config.yaml
n_layer: 15
d_model: 320
n_head: 10
n_kv_head: 10
head_dim: 32
d_mlp: 1280
vocab_size: 8192
activation: "gelu"
norm: "layernorm"
norm_place: "post"
norm_eps: 1e-06
positions: "learned"
qk_norm: false
attn_scale: 0.177
bias: "all"
tie_embeddings: true
parallel_block: false
init: "normal"
init_std_qkv: 0.0195
init_std_o: 0.0
init_std_up: 0.0195
init_std_down: 0.0
optimizer: "soap_variant"
lr: 0.00142
beta1: 0.95
beta2: 0.98
weight_decay: 0.23
lr_head: 0.00661
warmup_steps: 200
schedule: "wsd"
decay_fraction: 0.597
decay_shape: "exp"
final_lr_fraction: 0.05
batch_tokens: 131072
seq_len: 256
doc_mask: true
train_tokens: 906800000
steps: 6919
dataset: "wikipedia_en"
Each number is 500 + 25 x the weight over its row's rms, rounded and kept within 0 to 999. Layers, rows and columns count from 0. Numbers have three digits each. The size before them is the row's rms in percent of the matrix's.

# layer 9 attention value, 320x320, rms 0.0467, rows 214-313, columns 128-191
112:527483469456506512494499497495503512500488489494476472540505460509506526491514481495534497495512499502503468503491524516514544465505465493502509498456538481509511466499492511501454491506505517
116:506487473506518485484494535502506496487549483493477518488500478521502480546482489526497462523501545483524495532471474539490532486451514501514500515471517513527514444485460471513474541480506552
123:529498483531524506517500472478523499485530525524522472499507495540505523441458512526493489514433492497488534441455496509494467502504517440522495518504521510536513543515487533522479527487489481
110:503556460492521506476503501497490463502484526562526502554501508449510455486512507502537543467510464511500507474511527496529461508533504435477526486524518488532513518490511506456496497474526479
107:452500497455496481534505482501545526513513506501461496462476509484493486559522516483520481531477511458467500494496487538517506480466450505493486507518442539535490533534478505467523487533494500
109:501511470485467490488523466479544540476539487525488528502549529510520469501463477493502475498510507525528488510464481538519509518479450536486501508502495506464526477497522478442519523479540531
121:470499461485495532504512499506513495485568502516526478512540504468512490466502504509513509474499556519492493468485494522487499496504517483480514555496509495512495489547505478508500490466495540
109:473495523493499487422459519460515452506473508480489529518505476470466488509537505505486490462500519500487522520509530484490534444503459484484511541550534479513528479515484463523469490477489524
114:495493483484493517520487506478479463535506502447498474475504489494512480520485512506494438502514485550469510488473528512531450496490489515481504454515479504469462501475516473510518492510485491
101:490542553492541510476534486536440536512468470508528529516516495484547486504505499515490506417529530492511511488479496546501532484488475496481473534484498498514501487494486538540501505503499465
082:511545477506520490497487504546503492512465536517518530500523505511457527450468492518508522453527518468507501509510538463511487538507529494477489493495481468496471520536482509461528496551498480
084:484496514528571548460489532498462393526497498541500531493532489474491532506510466502510509489471514514462480515492503486471516487512501483535500502515505548472477508509491553499490524500492513
085:472496485470497496526493478452461501495523518479498461504440472536483498516466520519516528542516523480498510487494503498477522524495502549491524485475482475534495493535526503479506517506479525
084:478489512532510541473508493491480513520502478438528545473516483509507466528525504502470474487531503484530509475465516490486461495471508496510495501531484506489547496428511480520490523518523452
089:465512525520550501485497498524493527565453511516503470500513470499465516504449505495482465515526450525509471514513496497510508511506510503525488507499521493483499501487478452517483499523491506
080:488501517514511443495496458486515481480475480513506482527513469505542505491458513478487480442500474517501526486501506474478495468483489475532541503508501502458479508503471479490499514528491497
082:493459510494500539488499504487436497504505534475469533479485494471491509478452456473491555500485498522486484454518486513482526461490492494477520489453488474521488492518520514493528469496511477
079:540539496506551518525525525535500492488487501500467507485469481450508542533506526494502550500516459492550508531495508473518489514545468469496517463501543482501486486457511487501480525464470453
076:515493527516514502464516503484528548511483527520493482508522482508523514525504465500470514495470510494538488495475496519483497480514496531482505470501514540480481477474525530480488502450480482
078:517484433498489477445514510479485482531523523467470469516524506520445497528461500478472493463492505569507505494470490498509508495510478515545478500490495485540468475500510491510523528511484485
079:496505483493514536511494479498496472497451481464502523506536491521510493501480524485504479494516508477502514477483478509518501507500474451534530543463508525493513486507474521451516458517491441
080:500504460518496486479448498451477433508482494506477516556463489496521489508541489472479502475516551488500489546440513488501478524503493551495521509484495471488507531461481517523551488562530473
086:508507469531484483518541499544506492473445481498523451489514486518490484510505460494461478473464503526505511479538473539501514496520482532520482492488547466537453474479574507484490506510441484
085:501555500499505492535468457499551475484543529482490488536503485446539477496520521506488505526514522501497486522509492492499482522499489480511535507494501508509506466509519531512445459485502432
088:531497536506496523486473482532471506531521486448502514509490501504499460467547499504525428498486454518508494547518491511508488530523487472530467543538484511493505533459482453500490471494518493
089:525502462531512506469502508502530517520465522469487513483489508465501497457497496527499520488495486533478488543522458505482508490526525489496520503485494477521525470477570488550475496506507520
088:525473470529508470466510504478516514487509500504529498490509493480472474504430521498499517455488475522511493452476497515500482514497491478454489509504522509497460543570498463480505534520517490
080:514454493470476492499482469493486485473465463505471477469440487459486498518483502567545488537486524503484481480514473496469486456541538479538469473479515509512511504517491528438526476508498530
079:518523459507516474458544501521523481491504533561500518529472508503535489483446536523523526510519520494505536478485523454493491479466437476493468524478487476568485472511490491507466536476481532
086:487526493539499471514452534508459509506526484515497494512546504516508519491481527533519453496534488509469521504503499511493511512500499575534519463511458529510511513512520444527510468510497535
085:466492536482486488512503495517496457495452487497489504482500479439510477496521494531425479512533473485468490475498510510492494443512513509487493521459472482528483496508439511461494526558500559
083:518491537499498492446520485491480516502484497506498483514495531486511470514473476488524514492505484497491502501475491452520568458498507501519521507517532475516438449480445509494519500504463496
084:481511498542474496486459478468487504469523531484460495487504482500545489483523467503527541492481548533521504505500545499507503466504469476468491485502522515520493507504512460522490506507553508
088:492527496449465521504517486500515479498453496491539528516470548517459487552548464476485511499567509500516520460482543491519511517505502508498500500520506494477504520517498468513528472507543523
089:471502549525501504521511492510505488489500463455524493491532533476539463499524503475500486532533474496552479527524506557508509536494542500473521483488459518526502520495546483480483500560477523
081:528492473511509503505475484523490491514477462483493511508503507485500536471483539462491450491539489503503520543492472529491497499493481505507482465509529514488511497422492504499494506473478485
084:488508494498501502506445550461504469525459514530462465496484495496521508477495477502494526499519482488497487516504483522510510491463506476493546492492523538509535500502470473506501510543516493
084:533499499518489508505485517550500476477483517510490470514496521557593536458475516480491421454501523474495493515518489494517531521521538503470489476485538485497523558519470559511512489464509471
078:469515530492495538490460455503474468521497493485455460466532459505461512473490555499483508489551481546508497505480490483509481494499507465524502523479498512484483516485470522485540508498512479
081:502497488510456491517497459496482461500521502490527497475483498514494484489517504483526489537499535497495532530446496500439523486485458484503520502498532474470494510505523519512539487470475489
086:516529498487454455488523544468533540502483508541481491501505555492482505520473501481537515450481477459527498466540484460527481540484477502453509492506500469553515529510502490488503517508514527
090:530536472490493480554504503503446518514515506535495455468449499539516525501538464506515449493500523468486530509489508553512517523488496507513460500517506477495493505491519493524474474483518499
129:502491533485489564512510514465457517472510472516533511502491545471508507521484483497497497547479498535516541460505500495512506466479465513522511518494527531516521488529485492526524478538538515
132:490487495533456435502522508518475526509496493447473466479477530515457517487486492515486471480540522496478480502477480484479493483500495501492496502503489476486532506504529473470493526525514478
128:526539486520532456514491506532495473511513517459544487494530532533511479503493529485520505527484483500527516504467519464495468466487513464481498509494509515478502444496494490490482549514482467
131:507509491532451469489473477533444543487526486530513540500494476465505530554473480477501511530509528489491511489507510521486500512499463531529495494466458516506492495510485491514540545514484500
138:548472533529515483548492499521503487510507484457530477471458488457513452503497555507503531498511506506499531506479537538477500528542492475474496529519529525491470520477501502551535513503551537
126:539510495494454529527511526481520535482488513489511481475492487536532497467499526504499494463510509551471475470514506482483469475469504463537546509534510552518506474547445497470507491420496494
130:517534466507458529526499463495508493477514528507501507496512484495527494539521477508495494496504466478515515486484545504520462521476536534541480487484527505530515498505514467549464511501477500
130:488476475514525495498474546486501494496540509473484531508506496545529478551476476480427497518503475470505476518531485465533525495521517499487509507509497497460460492518465514526498495519484502
123:471498486511508483530510483464473505454502490449474439530490488488498468488483513505521479435490518542475482493525470491514537525451483459516485479499491522528493498503487549503500540449480500
135:511476479516514462456496520510490515482521493567487516493495515446525503495471472489523470474523498429521517462536497459490518496467492524504438521501517505540514495481505464499517498535528489
127:436502475530493486471569501500472499505597540483489504481483502537492533544493485485531536495461520496517486512485540489521455550516473500496527501449516510469510490533502491478464464503485524
134:547512492477499514509484498468514529446512501459508439492462479461514497469498523521505479550545478468514489496496482458493540462490493518502513466535496487541561512513530508510515530500546531
127:473503490511491519487454475521527548534470508471480509487522515462515507508528495501505535461482466539514530538538502515497468517472502505472521480445526464504512531468539444499488495465464498
134:469486523504536436500465473499503527509478537508477534502508486522508511479469503539504541480496502529494472544511503486447499511483467526479497506522492555518540492501519485433472485513522452
119:502487525520534508519497481507485493492503530536490532497533473529462502485507523504503568516451508489474527495518474498489497503514537468494492468471485518474524507475471493518531480533518517
136:427487547567541481538498454506526477514518537509496494501524477489495474510492570559458552501500512551509493445527499526470483526528495499496481493487491537515505493476476499497476499555482517
134:524530483541502465514464498477532456524510489490495498450512508542461510501503532528497529519509496470459491475531462477488490463497500485498477522527532518514542514511439486512510495528532495
122:538474489507474503474515508479496447520476484537495534528516485501498484523513487492446495519459519494520516522479531542527519499479494501512522505509469524478507518502517497483541487506518552
136:471518471515498511501523513496495491514491466488508509488477508514531540508513519525493475525514530474489513505468414530473527467482496531457437511487510488521495546489478509492517534493470514
127:485495486512498466510509489514507478472495492497484513486503500536527460485512537493490556455503488513492476542470490504551529512500471487475503511543512559422521489541489475484475442484466513
133:522481536460540509514507539500493477514514485487505498494483527514503462508525504483476531542516496505499498513463492498468585459479488534472533473475480540535525490518521512519500552473528496
110:510533517484445490524508508492482529479462479506518497537477546460483486474482503501500500478508510523513500467497544448532508517496493499508539516515545514512505526476509489465504446485496492
117:474482492516481535507466502514534513505509486490503490514474489516478511520498560499506435510526512520439482520492520505485494499540486476523529508506487487503510503502522501501459475521462486
130:507517513468545574515484457532500470501478542502487509505485472515493503501505480478505527503459537474518500427474535451522507480506486516437470499492474549472525482524476478471473546485485502
134:474524512509516526524490515469511495543534519513494514506498507487488479530527534533472527524493480509535443517468502518496529537469467508519526549532517547507533499512483489486476505516520493
127:431496536507528503478542492487515523511517494462480475520495490514510477505489492502486464486488531551495534499511472513513500456517528530524458515502507495482529536500499496476499507485485495
122:440500508443525528523564476490477476485513514486486474506493531499527503543523469457497464467545483470505493465520561485514456500476440491453487498522493475531473469506484510480498528534492473
119:512492500495503472489493518484458481503523515477496500462500524480490500483504499506509528523502497510498504503479533518461525485479503506452523475487478521532505477497527511501493539503495488
130:553489525505474543478519524496507514488463522507507493498494504474505470441457462518425527456469495545491484453522532499463466513475502514493527527492482514461535482513506475495505486518478547
113:553503506518507496528520477516483522501512524515487476524477512564478494528514480503514496503459495514495498479523457506533512521508484470501533485516433470499533541512418492511480516460515507
136:454515449529499476473558536505524459477502512515493501499502521519485504469487506466521532513498490535470523479493516518506512501504520475487446491511546492485529478532485469481523525532504509
123:464501484441462502500512451500496519493527507518497461486508536510499523524472484511524474532495519496517495551501467487512452510511462508532496503474543491512520527473469488527541471509514505
091:451475511490482501489487537493481554467489465461533546495499542539506507501440452518505503495529488511487477547518548469471549481525490526535485488436491516512503486447498478470471489488481523
090:493482523494498468492475479501512493520484501512502528521513493546434525468509519461529511488474486534505504476535473483485516509464519454495475483473456531522543495549514477480505528460474509
091:504505505507491505478518486484473494479521510544491566479504522517483534480475507502474530470557476498516443500510501489493529470478547508473486503488497453531497524479502488505490499457465495
101:548546445505466473503484534504475505485513513468492502496498474491516484478463552491484472529495528510471537489553478508501518512514480486548456500526536488523514515501494514505460472460486476
095:486533508546529502513461502529495506488513529511507509478487509481496512463487492482504499493488510558496531512557504507514527464505499499456525527524497501495503499508488560539533431509497514
095:492516519550468487515457493513529520532491491473475478505490506474546483478502481505528440497502473458491523541494479494454532500508496496514501499500522465480540496508493496499478417500513486
093:509515503519513493488489523530516506518454520485471548487491490496525511524506469507456553466491512516518510507497495493450468485482470507520518482430528517518498499501515495521530530529517475
086:526489483488470476490498518507500456513492511476515497467503542480502480460561482549512457530447517540512492464503544484520544518530504482490478492470471511474487487535488484496515486525481505
088:544540518476496488480479514492507482514495530478497477486542527455519428496515501488509461427504533528537523455490515484544489530530491502523451477498501487486475528482514473453505498502485545
092:533483496486537489490484553473504482557493483532492480484509516494545503479490515498474488523523484466469523481481503524517557516455469491507472489493514493485503460482517542476445542507514452
087:490466439429454479502494520482483535490489492473532525514457506505495475513505514544455441549483459525502504493505461548445496534503499504492514482512478484489495477508472502480496525492541496
091:502497479487531458479474553524480514492465523524505510521491489471496491520536536537480486492487548499492528468480512501510486537500447511533557511487509514478522472438493539504521474528504487
087:492533473447503570498498530522496524481473479462480545523552439477482511506497494499495485537515473469546485557554531479470518482526496512526514526486511511470474507472511456486498524535513455
091:475486496484497437504521486473465524479532518492503459507521467505494473522498530513538467492505489521497504480521476509512480487524498528518474486531498500533473493466491500542477502460524520
095:491507506493448508434523461501525540495504499464511481497512491497501475535500492499533455442477486480529503543461487493440474484470520504480486502513537490490465491475515503509510522465524524
090:509461524496521482495504480524505555465460528519501539465470510534524508491517495477497501480484506510488485498501478504537496549507456522529485488531498507421460492469490465453514480504499502
086:484543499549464513515528494529498502538461525514500535492507512502515542591470519504508527456477485501546501474506506511483495491550527482517494505525503477484477516476490484517494481510484488
097:465532496495462525490460498422539504487487501503498502476506504494510472483477510487473444513511529480485512526518505456509542457458520473475487517535512523529482501505454482539489513489493496
094:498487499515519424503499494522501477484470483444518499473496482485532500476490491515512540522516542497555506490528499460492519508445529514475512492503510540485531498496519513499483483490552468
094:494537478461491528516496493481514488465482465499506501514475505514509473496514485545514457496484470519472519519477457509494474564467509514545498516531460543516492515532537501524500497473480508
096:514507474523493520501524531500509510496486536486529472531526508520456505487521495547489467465536498452469508509593531469473490479467481504515460542514500458513484504493471502502526488527472471
090:510536473520501496531490542495484454500480485449480490508532494509515506497513533502523465499513478471484499508485494487481497474498485503533506498509527487501555502505520469528502458468513473
096:497521491508489484511457498461490520497537492511514512494506510504498470493470530494484489500477525470461534524507522452489527526505527462477518489461486490473434506505474532492477540490496503
095:505496501541562523516533522525509530473491493537459555513554505510524497501507498516513533480501554482478465465473480525499496477505466497499519482497454531563516477520470474547463526491498496
098:447491461557487525476497485516524487489504481515525556509486451511505488493478521501466449448466480479506537507504531504501529456490498493496471527496493492514452531490483524463512468474478508
096:522513482541496535527487512509529507524470512548515507485506494489498494492464506512495555518483499519472527461535524518460525531506561513487515489531524518535514524501487535532520470514484491